config = dict(
    vocab_size=2159,
    norm_eps=1e-05,
    init_std_o=0.009,
    init_std_up=0.0442,
    init_mimetic=0.7,
    learning_rate=0.00303,
    beta1=0.95,
    weight_decay=0.047,
    schedule='cos',
)
Each number is 500 + 50 x the weight over its row's rms, rounded and kept within 0 to 999. Layers, rows and columns count from 0. Numbers have three digits each. The size before them is the row's rms in percent of the matrix's.

# layer 9 MLP down (transposed), 512x128, rms 0.123, rows 266-320, columns 0-127
094:588509558400595531566494546413394560590497498475456501492606463502497554420427546520514510450482511503529455596432419607558460493441595504510454590480526451503517511554539475531469506559423549475471464464539516499462480426474503525524530445330526431482472498500482462543517510480461541472564502410435441535484526429473457477535484556509514536460514430482561490508568603478501489573518
119:446478478493503536625369455518540535508517516574481551552455483449519338500524539384458542564549496544569420535525458501449441504493569548557493486520455579503502475504498449502475473573478473454472538538545697562483457484537457546415482541425477467434447492487506551489496504399448517540634547509455502463455505465487522486452490532494570524463497476541539470438462497462556497516546
089:452515585604486536538526483453433543465496485489513512533592548543411445398518636459508493458432516549392458556523452457528484471454482438488564454570532509508587457563530505518431509464433499506614516542500480430473474493391519535457517565475479533491538600527545489596476462424580455475517478520476434460451490532506574514479509513486561554556344542491497507535554491469498403476511
137:458451523535663544400503588551528486540509496540470521577490538525465503503499521553524502572495599470458517517486491416400471461436425583509581500452471538544525581551529491502466480463416473557496449518505664486394366535496449522479592507480544519447495531484516493530475480489474558539446461531532506481446512500410591544488487451459565481497408466405475503488509564513461465471548
087:560581596475398569534448467491478490531562457497503416599498518523468529566522476446447499571463485565476488468458501393455606469494469554421403546484513496465496557426484492592474478544509394467453530561498443623514527466492490441544457492558419546503503490471552555513519490524528466447486523614585501576480456499551521490483558415511566481547508514612419480454543479506542432432478
108:547549511496456506542499459510514445586467597490470437590508475506521452454517510450505528491483423391417559571472518458528500382424556496552417448517462540508510580487415498551416497608546537495511479457545500475459512443494472503491491452454581479487488579415489439474502493531516497546513559450491396520517526486517516547524491587585528522465381442564415502410490548565579603514584
099:492531410503404496504538555472440573603570483426467425575452589474493489578448580517426520555477507446435549517546488466515401439590478489415492492494486431468567487556505448535418537527517583536535499506508567480520491552389547457506398527418480561561488615442497548556492463458443500466533511552486515500537562531567398484581501450537458554479541477527471502517465579452452478478500
104:490483486502492454423396446577540522538629414545445458493447537524530454462523436472509488499526561453512464581482415576437453461509542472557493547466513470521496484530413547533517557542537536409450504443562548550527511607484493430424518459454491531496534454542456471426456541457483532532492569532384572562517491604564491465461486457499536505438526507466527523521487652529578421473403
091:440455513500510528410543529470532434397483531551506602506501563514473419512443451488541497538473523542467481552485416458531500531515427481572511403470526427575621584602487483515534588509587453543600519454479467547492521493528492439590488459500457503526534525487579506559509555468501554432432457548429549458455457582415467506431419475449549500489405459572533545455446524531485553451437
101:514470559496472467514458584450452492524508580501531534544519540487472508477530418476508580490632470468441479509415450498457568444478554479492530460445557551528537518505427480494526501470490456430580399590543494496509477515499569478581533514503510503505506539434494425518424437414577458447515452460451511557514396481623488590516588529523466407620584421466473510577551510392513532498476
090:599434497549517556592363465486370480554599471534447490523549502493619465506511464506460479477531509527538515511341442544499474520394571437571538440479504535532526485451473420540500481457579475447502424504549441505524501521489475508510433513521490553466453514531516537444514419441422542497482549540490458516518512531464522528544551472520508616580483549477473459516504530488631404550470
102:478434509474542435575501519535532510486420562427544523526507351487547523502464443521521523477492508408508454443481420560437498506433509591492571547477542521594437534509445566458475434555585527406462535493414558608572470465523493488518478509498596502451547504495494551469518494477461437550511555486547499510391526576494559555568510460538551529588381530592421508494487435495469431477500
088:459500581504443559550481483531464480509464504471559558477504393520516498444522513546492427476503529474472536508487507533525606545407544469446515505551609459461506548539420525481473476504556456472497482559445427489487486495551441504604509457496533468460532478483532577478581419707536466525562471503564542524483478442521499488500536402466359505512477368526503525475376486543549539556495
102:440489553476455475530546540470488572566442484520566526468552458512513464471577512387458455523539478490494498595452434443436594517421503498523563562591452524555464505497525567527442568550377450552481468547580592511578426530554393458484448510497484480523475535436490506501458546526573552436521464526446457507576510470591452442493457557374566468421542518494548486445547420495468517462511
106:555433471441359569428433506446462550501470492496599491490475508524505519532475444491543475500524512549538471428504529471584506498526448494473564576520355488498518486550550496519526477516516507527571493532421580503411634394591444482445544517436523476424482527418501455626496544523489604516499479458491578532391480584561517515527480467499450516474471495505476565448559442477556465476535
091:416547487596419462426437543504568539556490531519545508579476575514526473574474427593490515524525490477552542513429589489507483416545541513449442486433484480408506473467525389512461528478550448519490503480520531483524448499381596523633550463537471484478489479484458484510624517529474474552426446541442448578510503505455557438544456479504474472420538447426588442577541528457476552429477
086:582524519503443486575526532573508571403551439472475491565558409585494476502555466466454549565496551482495435538436471577492592553464466486550495473512415520537558409547470494559483504497504476526472596465494475476333448407540487554455483529558492450455440494552416511492469434467528505544489423490505569501466488491605470511416432539445500474495411510581558437539539487600504525551518
089:555599493574503582462449481531484545520576512527500516492502491517537529544490509464508497540470475505539499380433551599484459479389438494617543491396613452448468506441449424476602510380475535524476483510560541554525441447414471586553512461605475489491518484512423531468498424466511405565493474543499456511563451444487560559619487477514493533483568432455465457539455494483512472500500
103:505525570609496448511474482525439534538522459456436469493475502565629460456503519535511536484435508515542451530488515524522404468402529459534543489454459457480465510421442534570422491451425454470457488534521494565494441451558518412568533458519496509503559397470533485538664498590542449504455552519497550505535470545513646530562478456540415447463587455461571428531443490491574497514448
096:466508440402358489488511528536562544516491508474509474490412440530483377497521534443560590521504521385502520513511447541579456520491604548470493481596437450538566431531472430572595514507548461495496511427504488489395498520602413539503569478560516519524514554556500479437449426423432559474485507454475578510584531490595562496456473521437511541478463474544496522471503493514526469587446
112:522528500477560539628384545464506533502542492520490520492454548549533451533458494528479551568473580442514476452456426451459403529483512466449440487558452519518520449485413503529424483489577537455497565558447559434518491553469650462543532552413456525497458537534528500505574468515495520484481477370525591583496509461401572503500502515527502550445530428597495453494474480547540527373423
100:504585501531489412526528437492465518559520620536539404463429568540438446433500433500505618496508554495497465536432519478535548491501484483433506460507535382581575500482457471551443472570474386483587502547398471586527463452511468484528485472441457468495509446488486519543449541469511525434501477529509464457491568556491549519506352530511529486562509479550546545528474542447544568592368
095:471497570551563485456490361608456550501579519521586521489471570501387526548569500578493436484508492549437499521538485540490494495586458547458560444521563438398533507574444508545537447416492501509481495526454421504521504553415423428466538519485528585475528582475544503523446528486486540488531601526471400499489540456514459470492555510497510519477568460392514579568415512432405453494464
087:499433610492435605554474447583420510398496444510577458424532526538442519521562509475490463521544446558594598417536450465541538512610481486486475460491482425552560437549519487513547454483505490465523460495467401509470479500460441450480613518600478522487519432510400458499492584560511528486534495453475489462544533551521529567440351516490521466465521464536524561572470505510535422552508
096:499572522501488471516498444419529569512587476587448398526453478461503476566467383523520558380473583468469470464487579483473468511498479514458542519450478531445533434538479530540605546520530485517549555471453542557485572459467522522484524457523493461541436554511507361440438474524507388530540527495462510451558557421500491525566451452462557592458533482446583436555438526553623425486527
115:540496401427539464481471509421481461470500576442527491521547517519487580426435512441488559504539479554563494476574524504599615453524441495595522477424483471535453472612550536465424550427473519412495426511501524456518577487569472490471507453560618460481518515470472508442535544454557574417500569427494442534433507516491498530513483506524486501622494426477503569513439506374475453502591
104:459516449541468523618521488549429598467505457489594530463536527501552480492541525501471493544488457448560586592436475472553529424540549439432540434466489518482491497579427513547550545507482513540514471524524415485499505464514675365504481560383440548493556418480501453490489512478544534418502493499510469572585547427480507472519497481494478493405514544434555405574431432502474483542473
103:458477600444591594480611513542552522453481474539521439460488513533536511482496557424392573537540423371494442517455436480502488486467502455455450567461523582559453504552600515572482499511488543566419462474416449462472576481461592498562555431559489541517501429496508483462479529523461509408464498541542438519531511480514452496507484522563453469494656507546449449538531423523475529557441
102:528494528540426536451373435501392516426569618488492528562494452538533451460555450473455546426465409498527473445442491484419463570484553550484472557472540541442638512502376532516497512502474468530438496510546548560523549499515451458516461538448560537437514571462513543624445486514498458586523487549495582436396548533517582554504495503469467515460482476484548567479438503514507523539411
107:522580428441544498477627420492532507582504492528563512447463440469596467545569572502465503534490442427477455500448513521547475485477494507426423587420423494450523519474491493498508517540528509513568583473496404452501586406468448550606354499503428536618580496427462477488545507472510511483576538542542429513441556464503489571493489472536550493415551532512500491498452533463587503499449
101:507515466516529487497450514544476520456533517512375479443546492554454435489494467473527429412407477460495472547332506516492471415479553571531553563452606531468586397545434577456517506551642559512477500510478491547510411515469512454551526488549457447550561514582521472426465465503499450501583451492564453513500545572523516466481515560516560455503396472485575596525489529453522472555472
092:527574506512484622489449514482534621475544439445477471466520391439402478483546589444554497521448507438602489541517516553553522448521526489450435427513584473500538421524532502495452482620475582426574575550495405505469485488549507477560456428438505524540450485450550445451514458520520541375530494459551525549527473510567439511499461563486494563511527496453433577490507495483451479484618
093:539451484417530506610437561485583504554524484511487527510504594501549513448395455457497487517573403537470540507482500459473460517564473494405460426570483487447491484530580405461488482439561540533494546475449479520453535650544418387507450480585549560467501557490503509485478498451502597543401469434490476446570482512570479478534542464455520607542600467524539510524488575439512485450531
098:509524513433492422525545550469467531352462563511527492503538484500467514525584533485449445522566415467497468566588611466534591370553512471575509409648510461451471509462550559541525493540482471465571445563477504540523545441555478397395457436510542510427551465450480546517493541505493467513529474489450518556487450486577455517497491500449534510540380497570452495463565507482475538570515
090:453501561514395540460489486474485530482536489551480466446458473456528496495430512523412399552462543558554533629530576512532540473514512472455517473543491517448493518473430551580375464517470535447520425390513494549435542420482513466549533465511561452445554593415526595458487473511519510544499447549506581543445455528636486421515466567567568518400511534462543463595476500447456517491541
113:539475588484483455447492424572429500557541550542533579479485553505479443493527490564541521494393474493407473496369508493466564491569453504504487575481515617491544541480485540483465466517581527497402419423475503508533524462488515443559442536330521557482492504512512551516462476472434485441602540469494590485409451550507498510450415605520506538560443503465556560518600455495514496526480
080:499541560467655535415356509476505574515536527563471550545513416452495524581435475506529427550504542513445526496519538479450574493551444509476475508600507421504416521465501536571436483425456491547558514546542611527518440446526504536457402518508528447479464438595444541409487400526501548498508495483535453473578448453402528500480553480477511476587583518535464468473532451553477546502510
111:478459505495438510522489575492525449434362482591499510530390561471519376505526487539521478486426542568564454408526555527473494436555498546442499475431538518438551468455494472505466515554500435484420365532513525568567466433416545566541506559571551471478522467518515522526431540487488408472552497545471618528455464526579479501482511576479519595526486549551509462537592433522469470574486
083:483517490532641376515455533547420472440556491555533566468542453418517541456559553507526471510492523449504501495572399468490501518473548571442500482476412523626451475485503620482485477499491533526483500550490464468618461490523529405473546466525519510485431512525477510478544528526532429493495485506560597457382459529454567551558479619401557560511418519484394499461532500507480470443480
103:431506549572569517602498513468512533506569580488473436602409569450455516519585491554511547388515558424529477342576540452564454441427508486467586479525476498518498499470562558558530505504505449459486530554538586489505520560469481523394504520487552479477492498444547513398491492478465596519491559477447457474495429490442415471499513531407442488550469484498565478477474553515447624508508
095:470509522435409544454653503466515463440502569460504484431472527619534586440516460462432555418476499576465466483423473411555537522491495475460391489502454586483453514481478536475523577499528557548611430443408451497516495571467477531511491415514477543486505517569563528528564528472554470492454467460551552503439491534591514544466376562458539451499543521572486453560460508432560512486488
101:429559451478498458472541502564480521554557482496558599521516519504531443554493511492617509505465518500530470546502479537460364454463429507459526459510478487441518425495456427527559569497551469565609597520533543519449526506436594498546456496530388503421514451440501454479489469548531481559550448561452481525492537504494462475496460375519440535600588407404562564514461496411483588527462
110:522530501486521541490528532549588531594506494535549536479497414471462471547464486538501502301564490524524549455517530566515416546506559476461540503443466477552548536576504506619443512480467431414487477537470623417532436563443515475524535539462504467514516563517523498534542559513430565482439533419503471426424432484422462473476576444488412485474409497537567490536428452511592489514456
109:495461480494446497460518408518500549498576457450565408509539407517557614446388469496527501578514472420593599518537479516633493499577516585498470518487502458531435484545454490510450546466468544528435539497419530387435554554537480548496484423432499445474541415458566475592592552533527482465465467455511542420485514534530438491389483576519550532518456490482496459480540495521506485563462
098:449501510485489532507458530498528503412573491546603415412538451516369533466491488565560454454557570475567522438500586504528582545441515494483368561501538436395455486539569485495506406500446535548522547486492485367483672489446479510560453464504470526441460470448468480498454515536516562462459505534530531495475475514623535488502485590499490486456468558471498534549539535486586519501484
102:494465510405447475566544462530555462506550414470473496485530442453423542451442385499602492553566532449510516532390472543566537442554531486537503497403548469524462431577566470516505530465434551486428552420453453472472499455518497440586494375608513529519522464441428537484516463543556540477473458527497545566462531441623579513491521510463523472506549490480487568562491515492442480607574
093:371538567428530493425505490458520562460489524545414482572511548478483396477512449515412542460457600474513451514515545482520505447605483567512478529435494486477545564567456510460540515485484525420490535474505460478402571512458528491433511478431526516594539470435581582500476575491552426524465527487533522522541579421566493570477499583424555444589510558405448532483508588410502446517522
112:499497495431589628576537499444551425474485591526543557451540499461483550495435484507446561489525530521400400567458450458538425565523437455489449483497512555433529495400524576479516459554538511490465540572478455546504556576430478444556563539538405470485546513537479467473478426517566391471453478536586519496496503488426562616484469399531461537477461427542503436553536506512509472497567
121:505473449573549468593457490559524492547453505515520526517520436532426560516581482492537467533469546578458496534521519505451468431551571466380491441520585526534506449494491449492560468508469513455512468403453358496539549509533608476547453501448517554506521494387552428545549467601544478455445498499568471414503515530421567536489511588495406492475538444478527598490537475508348496468538
100:483484490577609544437461526528573486447503450430500468516432518465571512542603506513406498471463526387555500574433425568626474364485524582486379465574488475522471506481487549492446542532487562506556496531462481482522599478468551520584456478484448450508573475517490480532441585583512504543475457572417455517477457552533436550474442522508490488537513459452481387566479474484522505549506
108:588479504512519481557519582446487469466607500466523512516556476457557444494514499451433445540503454477492539499554547588522451457523560596567508471411572452418497464491481501426483464540586509491571468570467606458488541524512362521516423519500534439576488404520576513534460574456476404476590448538484469446489605502546471428453445509505530499519522533435450498545429570436406530489484
100:513519464460541496510532584520474536455489518544514513492468569567565505493551505552489508535470546533477499504442510521498469485484496434481513563294531505498501503590511584523478524485507528426438498493418447523477504476505368531579593431495566559472592455466520569539575575468545473471480383576465561454404527517432517420474478449510550484548553554453413541535418472466411454478531
099:500482464498441545543525547520499536508493464478456472480546381426461524434511576520516603613459477538494533499532518466519532500566506485496435544473465515462481443553514382453561464464490529592466514426484466617422495474531390556456521397588495456507476535495517466534545523491569551451463540395451516522536487485546444487423466445524482647448473503453506588521482606513533569438568
085:499527541603611514536459563511501480497442472466579513530545550584603540413577482477481642479483431401467522461498486422452536500530477485522491524523510555467605571485488516519453489489533478525447475425505515506447475542485476576610504483492489540410447515518504526518525358514517473398475452501461523416497342536507425510481450517520493516460507516515438439568520511448589434477509
108:511427441519627578491562478465519438508465481493455558443472557530505571477437470457493542573495557428480513445523567505477496530568471479501542571455461504554507547470547539503436441477478529559443533500414603502509521560577457482499585557490499442534476487546536442431422444446460579487500436349584531557576557450387452504571486476514493447444546526440496516460535520575434421525466
# layer 9 MLP up, 512x128, rms 0.127, rows 267-320, columns 0-127
119:483453470493532487508524437467435518556483549618476494510444476520501508382469483478431525539493448465476464467536478517548559423589427507527518500438473594468552508529526552555540387502427507449520523517522532571470553518575420617535440520483550473513460479450584481343477417518424541499501467444482487478539460522443465473561483506458552510487510429474485483473586610619475448469598
091:464541505495524562549462456471547453661468604485497510548472544575516467443457452429492513514498550526530574417559557471574568532533450457521617506424421495518494441524483564489435441544496513499523443506457566459543408505449492540398495539512555486455407538582447506471556450461493533589566439504486484564488566586454457516495453504520543464538439514473439525446529597545463466498399
111:545457443444530552460589441446551502535497485543511462469464556446453571517431541505549445536457553540483554503475441443453627478612450447483484512494467554583573545494592484566534470554411531522503512512487542528604497464563430511636562441466540498561489488501478397442426494452504564542502470453551504512567517523432538546549463472460516440496471539407518568436427515519410431468503
093:533532520557525517348546494527489308527498427494538562509408468535534475484562543480597467471500423536452494535499435531396526604443436392595543472502526535599516469544533558504537526512472592601443496547483560489450514508437517525479551517432493477475459526452498497532464457407471573479460501534571548484482557464473473482466466501481569456471422528518447505509439517476495425498468
110:508489376504523489450515504443468523571513482610473517534492513473394491386521442543461522453570538567462552488561496403549527588569558577576533455503441524501486479513463612452459486455415551601506495498486577551458426453522454493520512570447437565502477518506561505416430477449450496536533483431421521499515486465445505416591460480482551493529499508398531524401512573531466473560462
097:580491482536529463522549521480426450502495473542485521535548441483437453491550490519601440453618488495485515520550428537393628516512490440494499465528537600585454436431482548503454528495439495540444486570517568369465480488563451486460474558470444437461456512495449530490536550439500505404499513462560428490584537519469435466559603414463495363488603534535514535506499495544494557508528
109:507507522556555465470444455458507554518496445467446541493519552511575567416487455401521467447526485406486467461572514546442470560455533539477563669502488474467568476445478523370500475500497530464425556559526514468459463541540453471485512526496617583536496367557582447445511450568479540540433447460460515586481549515463491402527496478482449445434579521519549587486499513541475480543548
095:416433508493513457529464400504526481526410564580520458461512530505579606493530412554428528410612497446464499462403570510462590545486513451534570539608448633553522530492548483471530487543487529489449505509454491515421458576526465505535581521559495412460541532533513459395475452511489465457433417531576482553502537458505468529528497397525516479530495474394491556528502520563520478487463
101:427549513612522477534470523459411463540420471628472529510543528567505518508509525492442534560503494499500540477409579430473504527532406531554556504517530517564451469588433461457462521526461539484388610496462572548460515463520532442504567510480399500551486488459474452522513491487440465523527522445558541491463603514470386574450503362582500483429426551457461479404465503461505466469522
095:556484485485503533480535548500482405501456544452503467534513493461498692591460498484455467577458542416526557447511537451539569590568338538457473556526454505542486489541435491382541450401392583495540584482397546493508506460516476501487557452533431497525499501492606520439499477511487541515508564521549440543515438522498498495500509508465410458445501540483436566433510516528480503452492
106:503551440443529582533575470419524516431500521421441520490495511525421470599449407432490530455467496408525516435538577500440454543477480508515570444429495599526528545436629571531509444521452473511502505498543520470588529516500527470531549504477585435486447572499499426512427474424437499454544440409585494583510536549486475506515505508526483448492459491507537586435413528620442541431511
098:588435421476520614567519552500434476498544537515364485461518544518492373522528476528581451592482449470470524558460426451518517436607459515475502488513467513513486568500450533480394538434521501513449443499500522478542422574549551519613458593428441539610438464538529469479475533564457483494503502480488539492521488509434476526491550466480550470403498418470490444511461582480454425424466
101:416528416547545518455480451365431585523524479521525486467510492481464464395438516449462539473500570591475479414479494491502519440464491472484530468492505520530509496472487452576539457550491581485515560516540551558511479568493505512571499566486521551396486473472449513565382436476486576423492416444494597492458553447422491475533526490584536528486411480484554528548617612534380538489510
102:486561504534499564542585470553479445550508514569559490476521468515438423519395491614505535465468455532429588513477467452448457479460556444548458539537531492528565552508573502497480484518429549479386505529483583517451451527415464408610542494401417546604495488443513441520438431411472528460528434524541512535522542517440531531614441456451521499474408474475524516521497604472493528440486
086:523393542447488490496562498460541526507437486479528455442487524530541471487466515521604403412520559474496543498526501439478578528498506428513599513570526512524531527464540514509457516481416478544490524568478520456495478446598379420551557486451568542558588424532507526449475555490565556487566339485530520526545529571480459521401446506531477519462537627453574538436500401482507494440469
087:505482444510498475488487501531484433541434497461376524484441587484560514528532545405527503454463471483500600555557532516513490474532522529498526554547499574582480597505508484463456454535493497477523488519454575507598488483455463382537438594307505473514510509565444503458506472494484446500524511537551429625458577597515458476533481408490427507497522489576511545525470555449496569480384
086:573445521392489529465495438568515497522487548475423539520490495505471445509424500399468483508499478497470582521537480501560591534573519428476530497455480593567523530526463560600494549597465534458506513517528545480573503497468452548591510517390533554401457488560504499488477525406496586450542420539474599528414474517428515455456525385441540520486517499463547634528409501457507512483430
106:542482503472517562391535467503548496562505485517474499450448583482547534484408479490504390611488473447492642533461467453513490505576495485510490495464548603584541481539433470428471443512505470520470434533441536550550519535441526444496454498513436487469406491493498452473538536450502533468550538414620577531536476480439438531517516486560433574447487421398491515530578591576479425508412
086:491454523506509477498483479455499487569438377501471476466549535532566576511542494561498479424596517471561577515501562416432523494445526428569533568566488627534587448466499645545506534434482567525487529540524518583512473494484493490509559539348529492466545496455524422457558447522411492487417474430542489632520483457464463493475457429492469473524451475546512550556477509447444548530464
111:574468486542532519494587550495493444565512413535555554507471507519455501504515447433482480553467532543487622541500564463461526491577464411529455581429467491539476501461450478506556518353477523644528508516500555461493424451500538458496539501481451465419413533472518486504489499347479482488467457489510560592477544389472484487481476537470482449408557515521470609496490602437429489442460
104:501512510444577521469500453405573488548471543363493518428506535542591487509435497463487513445563473444491510464508515505513562521448515469449542515469418560465507488463649515491491450416452480503508494583543518449535484569472479426502498567477678475482561595498510421513523438517494579518438467464496598543489550532507478411433555561534448507510507491384466563516468538531400492478468
095:497431491459509558537547519355525497528487507588426492466517518530533502500438448541511557482540507458495430457491576481515566578457531581523424552462486518520476546511598574442443472495519430522537538506530483443526528563571444428566551539366542444413583450504609429423495446573472553448442519542535545520452414527515432466496458477475480408487455535558449481544483543561492463587502
093:462457502452515473465568478524472477481561497577522543435374547472527560563446556518589527487497571382463464566462521518544545461436431460510502466508510503499537516541537543633429469502395556478462551489457546505512554447578402558528606432508544535503568510445418424477482477520607559516549514405545565528458582424464456544498492476507504515523548493457508475449553507406436530490454
094:467540441484530466497477517498467475520485489543470517502498491451459444422441487426554376520440514542551510527619480497484538608618503492538436531552537515502442450466511467563514462442513573513501558559455477462475521541569438483533495520425595555522502420624558563553409476493613413548500500434561537419528452487454479469467537423513568531402545490550531548440438506523412459539528
108:439518498505557458504529505446430536482487531521560429478499543441546518448520494535565405441544559428531587534475535461459511490519445487518554559557478521439569519465612561488532460522431497499420558569418531477447541555505372439435548496467420519480606458517538505431434388517495409499505452518533505566551592532472451531515557434465395526441534453446528570436555548517526515432533
102:480458437517513455456481452548469541553518470562363510514445497442474592450465485479495555463563514441456480486530444514537546487519477527536497422489410607492549492512540544552436488540398620528407546503473551466545556482595471527512569542464585489569546491510534512417556467457354526528532460520569495472511570450483485513519456393489484466473448452599551453410555478476539570537514
100:441494554495579585559497514444480457539438474527546533527556445561500464430512531475511496467517472490447513500563521409425490537543498462527581484516427487525625558493465582518461554375481550539508475501555470500544424532393516481571574541514433466444556515464453493509541486542510410561462459441551548494429528567474531491458467499474565546476453448439520546447423539584518355390441
100:478393398512505524525528507542452438499463484464525498459584443456524554534518527472532434603446510493451570491576414499524575400572553419529499550487473513504567547522535514570527478533417537472564542499434517479494494492578555555639572461479502526454533386469589466512489443502558463465488515377519511595590504475421513508556422428504545466411511513464502488477445491449465452516525
104:527547401453548498493522519438460546551529456628514558537499554479440418426500527451495439587401524438524462506523525464486559514460521431554470449431581552542497505519520494423443420494489431548523522541533534436496493567521456454483489533445634566449446472432517547510428502525489571494523474436501574497426458516436420438457501439532571478460559564500577462402523577543465428559482
097:509481453433543532538540509561395533476476450586422456413388525471520519507537442476470593500461518522473484430490574501523514503557486517493430435498511540532542628465545513470466450499493469471468542515510569439549550538590513468568444482471526469445507442540495548518505422441454626401499470383522402473588496474468439592444555452558566581508462429509448544454563450482509488483482
091:546500520477502416527529536489497406490491471507564571435501591551496554551467501455540537578441533480339593524405503479443586492627499498536547551478477569512518524525492513436541516416482470527526438465444604393510428567470462475542524439533440475544438529552442433453483447450508460578441500488515554507557542481521436540463505501476536394354523521487490520491469496515535540464481
096:498566524541505457409605537495458455645490459425474518452451493549459455475557484536518530536560601512587485539488516506509501406455432445512455529486547434508483509386462509528450509509534469416483523592486539537589501521536544604545532514419509490484507536410512457472465488482561481398455545425519468623421602379435485523517497437497467487477443497511483467499556548509512439455468
097:511366384598502524486518520465501505423516479577434519429519459503452531457434537514518464446489548553450628522588502508540508552568482432568485514496474484520453514437549524481508460489520506625506549478376471363493530524543528482591552502514553422577521525478467413433456498434522583395426475502522587527540511527480489443490589498553441544483501537519527547527517490545486505452527
087:452525509489471436477559424491402530604404525490497468505604489535487583481450424436504543497509525507501502468443501459422555457511421484500530545489503515493621576510562488537502440543407517499569499446540600558479449532523356553509499444461529583356484401534529549478484512437445573495525448413515409573485469484520495567436509500543491496447484535517508505477535477524496530411455
108:480451476528543509481483516524471523466510565460491576472504523477469509339480463433531534423448581578507568483583439444476560459493491477466625514361444582446589504387548511429507490508498522499526410590493544503504435544458484534513457592505536532490488543516545511478461497471580455459482447518467562486490530493433507464499533502500535454459475579501516585479551623510398453403543
091:533445469468532598462475478469406552556521366460562459538461509511445553429537433546545428479505451459531427474464552531557499474429433558579526547517576484471439447453504478482510479484509536535521456558529527494495520480476421549519442570537449405546571554377539441465507594580497455487464429542509496572491507443453455512564594534532507520489570453472567502485525484410463415385489
102:451512463529495450501556571591373488499495513507512614479529511467494526416543432490473433497579577502469533491408487464496631513571490507571562537388544482477500561488492502519460455480559583551518468514475576583491499489513451487509457505436418481449441339546482536520476433515538532484461485459571500396412481425478450555482572457511605515462541489459558514476472560512518486556527
086:428401591479523599420522485482471519532453499462409566489440611614499453408428475482475443556553436469495539469453514484435558527502469480467538551599478509514567456550491464421434432424491518513423479474527505529400480540526496536502444519490534450539635492508483523467482420520437654494507560449507489540519485499554476527549423447535462531528513532559555441490521516551500587509504
096:474420382546538478461569530468511394550397522575519593497449487485563511440431540550530550555557463519431554540426461465477489501483442580494418485424481508422602512441468482501497513494514489531389561544425529504577561463559479509562480534488471487529409549425534434494485560439566448529484466469501483436485601528437524509520543468588471533524515437577527448483488584522422463543473
093:448445448548490526551503504480525448543464488531553592485428459594454461513593555563654319499537584522509530470522563548466535495490473452513411477486564474517522450481452520481455543497502582451403483514417549544536414508510465511556545452472488477510535523466481538508439428496522490550538525437524445531532474469471442461506605458440433492430458500478565502428524498509454519615409
091:475430488488517565430563525492413437607505497550491546422484464483506557478540476463454489529597500513467489432423408492535493470477457565518582539488443589554450516467485514468545428440510586528429479489472516494556494550491585430545533476479458563589488555594544475420467546452485503499519373441530514529496494517497472503430527530588579572489381550554474406482550441543538435451435
110:567395471589495430461557486469470541480498529501543532488487483543468518450410533587503428490441566511438590538504475417374572620556497473524581417459532555521505517537547456531490432480451481574476483536507507545457461425609503553542490482466454569481431413556488486503453421474537503511514446483570599505509485465468456497516456432516539460562523544451517518400534582609467530508540
104:542414485564554523570554520484507512510525375590442485437499505525431524530540443459449586549619552452537482449534498464492526526438518513576499472470491570488498499462513541449484418513431506528448502522480510548418540445520470572449508544500579464464439550504570428524402472373449550502445459488389500442556604552458460479589523556469425463481509496523394542538528450488435546541532
094:505554548551509518574547394514411479551383458469524507424510466506461518485453534508532435471419434516401557548537528494482522551605496498581574510487462551476552543570544493590583490422487478540523472491459500489486508521554510543520547492421517521489351500533427496409488521429501568513464466398473483516548573474476475562481447422514527540444535513530440458508512478655519415475550
104:499449458572518565434487458516423538534446597489517494457471488512602459530460490550535467464523469465458606482555505465519495477480457443543542501558396570506529582542492517468575475415466541580542548466476516370499493570579407541590551474499483519480492440563465519411567402509472456455439500506628536489502531517466489508452487459493461544577502452509376543474529435531551517437413
094:514519402548542473516572465466477460501442498514530538498474463549393508462488563507447496548564554571501604522559619431529516467496551557550588506512534493541517507538537380466450496452491529611513444470471534631550415404525517491565470538482468530439434463420541463531488499461544572536452507446494505379442497510469476427450498439559589433600515455469506540421475496496509489472540
110:506539398552559478535594442409457514419444504547425495510439508485448511473509489500557513576504487517558627476502413458440589509590412508536535501540551565483567464558546465450509390477493532473490567470431494578510567506611446466552518473445509467531491502589493546544439438499540516518518480534514396454566549410469468514406481431558570552461554522432500485494520491525443447549518
110:532546434603525468490575519462377483486408496467441493460505464573442536470529381579543501526536502521470529568509470506546511507430372598483495454468480572428518559519481513390436418382470490493457584541474530584552479519533452469475551572445480492600462472556475515444443560438535443512473535477504502466536548460506480438511521512525430544541532478457507416407565500510524571514462
091:481562479494574455551571441481473493584416387577432548482509553533504564500524450539475490474536454447469469474491574468457481470425433487536475458450385612512666489506502608446489444465487504560525522525529460514494440510459559546428508513507466507563485520375428498522490481478445550532476524503548510465562585435419524510570507618495525528521487530476530478436557532493441517395497
111:519473463471523507623552398428435480511471471408452507455493563523437514445509432494479585464512526408445475455526470465487498457425462455478530648535437542511496576495537554521461475528557516491417480510468547520479404442528495432659468490491514450605500468544557494452528536486496497507549492457485464543533580486480501504602480506567500407512608598491566510468446520482504532401499
101:442385515531532513518443457522499461565420497409449514479438456557452484517477554547511441531602499455481640400592486416428573513489503551510572532487432490504531545549509421458520517553544538536499499492452553551515437587516588505543605529487477458472503508490431446428498572437455473468515418533532585486515517492504522460590479514533502542564424538458424455442567467498508521489385
103:497464504484496524622529570371419531488454557503445530483418532508503370523503513541566512535511476477479495541436525490421476481429456495519582534471502496609546577520500556447410501481533561503501518495496553532551434527579439442563509482446462528607487400543535462501477426516408514415446425513623504469525509501492485417507443499494421482501429524476611534480575544510543542445507
094:520471450457506448559525508535482506572518530488454484461519446497478516566404473465420442498544511510536569461520422413527507521406462478516527468513467519483480562528498458540404425501516455518493451442433534483588355539541520511544461552520482487589465559507464495512425623352549484429423517490580547545494528485486524458477527524573520489551525437545574605411537521478422585450434
096:529481458534477492458554474459482349544505463560484501425443584494520511463501519452522429517457590481436562475578534513510551509518482519517542525422513534514589568417590537497483461442480562523471481497426491493594494547496458538578545486479489505529478464514634401484452489485616527449533469403575572587488531498491442523544565515491454465423465561454557581453589567537444460528444